Each number is 500 + 40 x the weight over its row's rms, rounded and kept within 0 to 999. Layers, rows and columns count from 0. Numbers have three digits each. The size before them is the row's rms in percent of the matrix's.

# layer 4 MLP down (transposed), 768x192, rms 0.0714, rows 138-154, columns 0-191
069:445485560518524527518491499570466455528517550467607532529499441467544551526517520463580475503579493469499514500486462477508457497565553498502489486485485497503558490479468453502422411504531562570433435538561427524459495454525476470466501553435489512429528556503520495526465460468585503519577507573486509452480475548509513473479498574488466507569503509456451456457527471479527513520509477426475515481522606520489531429491494471453518464592536511514471540601458495482568483448487472492495451464514485520439512534577433489445532533487543499461492491465539469541487497538499428479
113:514502492481485395477480513537540494543505518499494531489504521493504517501521501482524496483504507495479491493465501498501495525487567480517535640524522486518535513493510516493508486534463483582589522483473485476471518459559473507488449478514442470517502508467509502486497518471492483504484535533490512433478491453498468494462492501497524427477470515469475491518482458478537504519474484457512534465494502474384468445542483520488529523521496565588552485434453511461487537494512478504481446462488483536499487464842447493481522481552507524481508508504518505475475514495512522492
109:519476485528490506507562496591464451510463539575532522544417486445475469404537444515524518454538487480537510495528561569462567573430504532492480491496495539599469524484478491498478506516506469543532512594502485452494462495515521521436497506495486383533508453531517488619467465528508519479461515527537497537477454567468504445491462455508551520516548561486499556451446541464500542476444480483484519447414406534501560507482525448521518557502509432496504486516595488468535526494489543544530492548420497466464511438465492484508450524533456517484467497492415534554455450526523470476
083:467487468469523471492561416495523391599455528480523456475446487509541522507495506522445482485441585431501529539437472502612502522493544487524512493456540518553530457489530488505503449430477454557523508466473482572466443531497493521509470493530524475480536513481470490486454538579496497481541487523539552507529520493613506524566481483468500540518453547530523515487497456484579476502499489563506430514383498535529463488506503450513426478455455481530535524499557516524516491531518529519468460509491502544509628576460529560469451439465546473458464471412467505467465521567458484484
095:555551533546543455467472526588449502514521518545460508572465479520448453457492480577510533516475537476544456499482542549430525467495545517484486515487506488450515507496530539440516448587413552511432477467449500459489468525538551492479476494515519450535521452523535465507544531511491517522468505494460537515572501504552453503479533542444512535489445458563461557522481545515411561493530465473511511519481510447513533529576469442565497441475493486515441469486450505395466552476500430438513503569468478456537494439443499424540470515477539588507602491461569486507504510499542590537
111:471509481549519502520507459580537456517504573516489496527522505455580487449546475505534545537486403525547541504527500453464462500535444561499428459525521431563422477480464567442485503491537551454425549538527527544557469403503471476471468536539579521519533547473530533535541493476472456471533499502518458495564412438499543462496511567531500449504515470512471550486470457508509446458498509438501466454554500535500571450562495429463493491516512545597567538533464474495478534497521516434485492451481574511507516502394503543455512434549519461508516484531522444460459507508484520439
102:442491461550545550538562406471514490528462472551544496486537443476491577495485492486521566511553428476493500487470430467496431474484492479502421480484486507458479451511516479501543450447470533446473514495546487493554498485548500525622569515523464477513461489461466530518572468426578426463429540529456504460497493453525494425517504509550492475522496444517526460549490462509489513546530510494561386467450446517472529518553518460474470506587485477536531517574533495563573516527487458541526519525532479473519520599547559486403485506461529554525497456473487458503517534451543528504
106:497538520535590457491514460497570504528493527482460550450538508528493470574567607485406470548530488554496540473592458486480526548497462441493528512507524492502574465529418437450424502526559534555528493358496517556568484481495543519440485553502524476502507472471494466539493528466498533486486457412521483476477464499522567463452494516495509512461487493523518458536485477442557484537467476446519524529563500473451560576521471482504507490457522488492517513489520490496486425506539469544466447472494477562535498511432466550572394507442506491479484545488432481535486559434540480513
092:573538469571515456543542564524500510449573508444500500496421490438504504494458509531512513496481534489541598475499501491530520510545506458551501513513477505479479531486473458491501523505486582499467470413424566537519473440474454526428491479459561432477524532559510387548505501466589478470540521484483536528434539507558515442532540497457520539545429436432524460565528568465450508479603509484513441504485495498502486455486533527509531426441473494498530531578461556545526469459523481513490529534570458496430497499473525497538482483479432550454477498504501418498528505504553576509
095:479479463525519600505561491578460506592538498547529502484607485458528489464546491471508429577484495495490545480481472452525530476472487486438433451468509527477552545573485521454449530449495523523489491556487476593507492499501548528482556570535484444468495465538485502561501511557500497483423451443463532497443512457462529426510451479526602481528473508544557556491490472535456509518541412488442450543506466534519510505498520473475518449547388468502464535544550500510500499541515496484493413467497593521519558504455505446489511466477536507430497449521461491459436500489539565505
065:478534506466523565527555458449506491510561453458538480409404571497523484462523428538516545458540541536442466514483495477512505483516476506534500458491476443511532496485492505571478488490412521522518449521513514488495498479484493510491426519566482440555472475526464476439516574565446450499530531484507578470365473460488527519509527526466447487479508544472500495600470509523458548560554543522579452511468479471521497511574499462504500511606495507473481517408508483456452482535591478546514517502499397516472554518472530498534504540577546544461568457560504478473495478460476491501
098:462482515528484503530497463447526532444464554551508489430460482521467583467510455486434487495502464529505484458585445520579520435462501522490567491509598546553460505519528538515490504437443445507459512568459574447537527521419537545514530554525480556478497476513455517479529440525564455564459505488493512492510555525495509533533520541572513417453442546510452522531517527550510488451473506413513456512517466465570537442521432532508540511529462515528517473522459483442572561469504480460471471455465538509440492550498520444409602519545490517486468484471529447514437465471462460515
104:466607456460460524480494519506539533465502484560481497475512495470514538505495469556472415487491482444507510504541449458527446548417447474519425508482474488489522480506492513461492540470557505453471457525552540499545474526579549535464562506522468463484480525553535432505527498464483583595519519561464463497514475433573471500567444482549498528486523529465528440521454389537538501513453456509501568548538553544513439427418531513516479468506474567509535580458513536485566447452499465419525468456483503548437550531496497521547508487552485509530479453562508502503498572503486436456
092:524443492523504472517527523480521482481562510480436544465497478512515471500489469534544456454445509400555433467487507408466531501496469500422495535499493517505449553533557510555532550480521522497463473560542516446473479493483516562514539534482560562490565492482441491503490491499458548465427542501506505496463552569506479507537535566552480495528526497499486482565540511502450481579448529533502460426386464448392491434542525481483557523472507509495536442576424481512544492495461421498529497543518510501485530502605503471562508480540417456565431527489536521466481508437558538453
103:461507511444530472514483493525577465421402487575509524447541519509533484501480523507515596434446538446523506481533517459580496569551523589588497486464517476531490524489496474467499494506446565481512522515494568433461493505495518452517455446478549452459475556497488494473500464531410523581537511475459471467460455530493476529461544511490500365494505566448453415544505447494512394521433481500451475554508467515530504464490530494565490462485578514489526548547437502510539507515516474546558486538535538516491501492469519532514545515516459477487529486510522542525444592526453458534
077:462488533455498549500461526493461535451542479473548522503509474528490517449494542481571526418543524473512438532492486500519487530469538456473457408505486514498524477523550433550447489500469494466442475453475580528438493550493447440480557531431595446496487549471485521489495504479554566447484454448557384546549537503533523436509527529467435533513458511526509506558522465577497413580494524537548505514527510511529496424542570453509433463566490498528491524529512516474505481492500498448521504500518454550466524514596588503442487497427419551507475415478502486510553507528505527483
108:447509448489508463503529595597528550468531509519459515461549584463493465514513466510477478458503647510528530520585466470473533583498488505524503480507503514518451453487475465442489530482448533464488446464520511439459527488529427500488445511540528495504505463454464450583522507459552466490534495473580571494447501505588434428544494469572446440515470501455412460484487519486528517463537531507521508511438511417526528531461474535553516498456463500505501508545475489552507493475509526530480490475498515516438523472478505587487475506488535539431398481552441490511496532559546573533
# layer 4 MLP up, 768x192, rms 0.0928, rows 139-155, columns 0-191
115:453503537515510472448508455514561502519503525382535546551552566445469516482485517517466496483502497517407471458480510572531453498457534488523482531513547526523486508487587584497504501449439494533548490508455454471451530505571481488578479524504459563490444520459535460464537525427497418553456553507540515441467558425468477431509497493518498419528494456504531489510478394485480568531538495458542520463541508477460450414515506557475536519585484573484560455429473544489467523452491499541518432482462518492482497491515418491539556513561499520502469413489538512486482487471492538460
105:549501490431481475491502465542429499455480509491506451493499567466529491536507481547503415465539492497489471483480492591500524506520549438460492491540454523535516483549492498503488472538457520464479581560466424476539492406545529461486417499524483489492515557454554460536524565492435491463494505456531537518517485477409521482439456552512552415515512492528544482592480549497595484530517482462534468482471493466521529514457499558561526489504441587518507554452477548489455476569487566546514531486516533489460511497480473488502511399545578522436439537555484565489397481477454556462
099:393529604495492508508547550489446457436498445491562524505497518437580478517523481499544470434510473473406507491464521593511485483550486606455483511458522533543505425456521477528476447522476547481486455621453519466519501515492482465524424486513500507508430468486476429562517467502458455462475491432587468499488489498502504408494487565465500509436536506537494553553567506550560462535508463492520513506501483546543492545590545583540557516546513527503529442504473488533486507515508482524524453464533485504493512499471469450512452556554539506449483495558474532548490503561475539521
097:460473489513513534509514425511456555452541454520560514512495462482492488429514555483460499560500485498441537495579497535522419425440547457531446513458526467549532422480532508535532513471463536487552559472506445504465523453516485570501501535472406572508581517490456455464510481528418445568576523551460528509540579475500515504487538578554497519565427459561544492499604479516538417520485561539534538485501445497497519424444507484483507422591495503425506523499495477485504492458497521479524560438466527518504514488486464503498510522482526489521591491496475527464496476489498521428
095:502526532512510516439490432568488542511432522473482521499601515525541543508484546452537570499497384465478499467516468470461472454513438551492440513499483494437402491460514506534533485493461636455511488506449477507485595512532518490565473437489500547551512516445490529550547472572452502501443523544499517472572514477532465474493510547509540469570521459547484489512517461476513492422504553468486540454576446540519538450447531479562489453515514500526529507525476553485463538483508519518549495506458639514549513482436479587497490503513524510494544556544467483507495418479534502476
101:441526489505521519545485398490490494478468483503497542454541567468534509531482498544502527460446419482459418522463393520454421471521499438513423520413509504584469447465531522503537528486415512468495521532506538536509595473500506519594536464447538561531520499454505533539488478508466490465534511478463455519500514530510516455525470564494519507465499448541495545546523490503554511541456541479446500444542402540542539471521469543473516507574416513530585485494483533517484479458565505521550518521523534514475548597466497544481470460523517558460502469505417523481509484483458561418
098:445494602519528532486426456502484500499473405471478530558521542486476511522462523552549494559428488489477483455442473487502458512522570494436509508535460514541524411424485488539485557562447564486521512455475468541484507448551489523483496548414520462472540502496510542522533431458462538539507459531490444425502535505523518423545503583568496536481545474537499487525563450486504508529476503477533489484556486495532487431508409509483490509564404564563513545508508532435476521497502559509468539521535515566504538527486415515490491468453399489471501457513532517420529521435470498446
096:486519503452488505485512496528501463524527523526531525565488529479501464506597507489506495506524497531461443507537483419553467510464444462471502495463572518431512514438523496537505494426495476477526611488475490463498489486578547486494502468525517584516453506519601461495527433473488494508513504446477506455508456489430461523523499521463518487557515495533495506505499499524490574538441576522511480495541538457551513406552541452472451526586525526456522526428526513437501586502504522535567625471488484421472444449476502473497458534495520506454590395557411507493475448518513512439
097:516561507494572515538563477447508540484494534516478495439547550538498538532500459486510524509478445479494538500500403485448421460511518490502438461522515468512420510534506524488576463489486610465475505523453516490504575488535559566499498466503531526501469447406508505544474505489475531468504511453457491471477545477510468559510534534563506451454533412560531540566512428586572503480554562425538500528515451488563508461501492590479559521494521489477516512492493553508479509508530601564584490495521561514501537505442507499447457502551486562415483472552468539469497477437443528511
095:653531522471518508457472432497546434564550480528549456540494593567476490539503460502565521524495470518500490492538416461503468447473457482501474484448498476499439455499548515493520518455440505494521494467475487547412580507482503525634568441516509475541517501479508531525508505542536479500447494537451405435509532498524535510488570520531488440545504510499543516536527422473494513444503479462567491494510452532504551481484475505472423480495459539593582507446539544515472542496568500509511544489507498530501551527471501545473480490502419486470484490490547491391485469478476464520
108:473530461513465501578535490489513486457475557547515499479588549521462605507501487491500506437521397505469494499574460420386441421534440516521476490504555454484477499541542566456489477495475524447486472513490495443550514451524507534510524479528511582493463535469470552495526496440491439537432554493490476453495513504489472565472553491568500472482544541541477472551500489566486468422508522430450468605556428447522519491551515515568448439518506501556592517478458557510476493475532525502525502526539499525537508494441521466530506475546475541442593507493450476505500484522507497457
102:410484576462582504453464480450529496519470457469449527513530493516565442526528566486539540487500490438459552472455481462528444472448566534472427506493523465566506513501497533497463555512536534450536505482458520492544555512506510516514489463505521526455570444528463513526510463517581531466535464484516424480595585463552482454536533582427510451443443457512558536510525549466547520443527471395553553560491463459500537489485438546517539468466528498525540431526477481507504554469434505454548469498500489492516543521459507565490505479531466558511490525504483529538429475426509519573
100:464573514443526484490497462490554490523475502520560553500469515538491563499582531454509475460535560486501489528481520536561437490455449528534470492468501449522503387483502515504559475554435522458522534480470406462504519526480475561522496509503465478478433507494488567467589509507530479482509555498534538480537471487467522433449540501427525537537511484529478554461576391553550504568479495532522559559481513498517439403541438450502444547534522553477498471437514518489484630436517563485585502525514489516490510447478484525450515477462471521499507418523467511509455491465477555527
097:489509497434458491505567487468495426491486458525466511484563563557469556445572447428522522504470550417550492564468495478459459505481491514447473511434492478447497411529566551504500530466479523483468546533463513511498472463501514484474515505541484468448445532448436538489444528597519460512569559501575446473493452512506469493395486454439556540550577481508578466510495534524512472460485457494456547518486466434541511466453494482559448413577448574509476506531470539531497488433484502496516475495500521601514507537482533552507530530512493585510514514547439483537521502545518494532
082:529508495515538449487506525520559519530504507520422643463500475486531496456548591473494463541486507512466566499481540464516520463490446495466529570571467502555467517430515493481498472529486486458586503479504339571481518411534515538510494537471506557507479473458549461508462473528497470548455585554562562553490538482514509499523490510488510525476470464523479484481512470472534540460536506454500526525466542459516460485502424497468476496470507531451504479433464541427472545410532508487505465537467543514507498498436370529503476532574575483506495508510536485509404509462519472520
105:467566495526530479564517521480468468502491477539471524557454535504487502443605513561524451457486482530529426517607523564565443485426478454525446483531556473523513508578501525500457471529441505496433539453437466429472448450512576541502489482534482491499487485492502537495563482514375427495471498469466536502528464519474574479446562580518560461551473496503530526479496493497461590558490541433542439448568549487520479461573523535506508437485481569473533541451523474539471565517477468482444511472532519456500534512499516478535538494489456494508491544488495505460451491540521509427
098:495464403512478507495452481521506518431550539518509507537498528531562483528547491488536539492420521454419514480498549493507477447585437467533499547513516574525522529480490473463469474470535563532511502545497474501465471522477569569484511512414474534468526539503512516453529443501478482452483541467472475428492487481504536496554542598498550553517522487524519469476499461507517586515530538470426510557500487560533420441536550519537495475504501505462537496527517466505416584460518539471569468510483574551487514474489541570534510502492396491462573486479359567489496505529430487450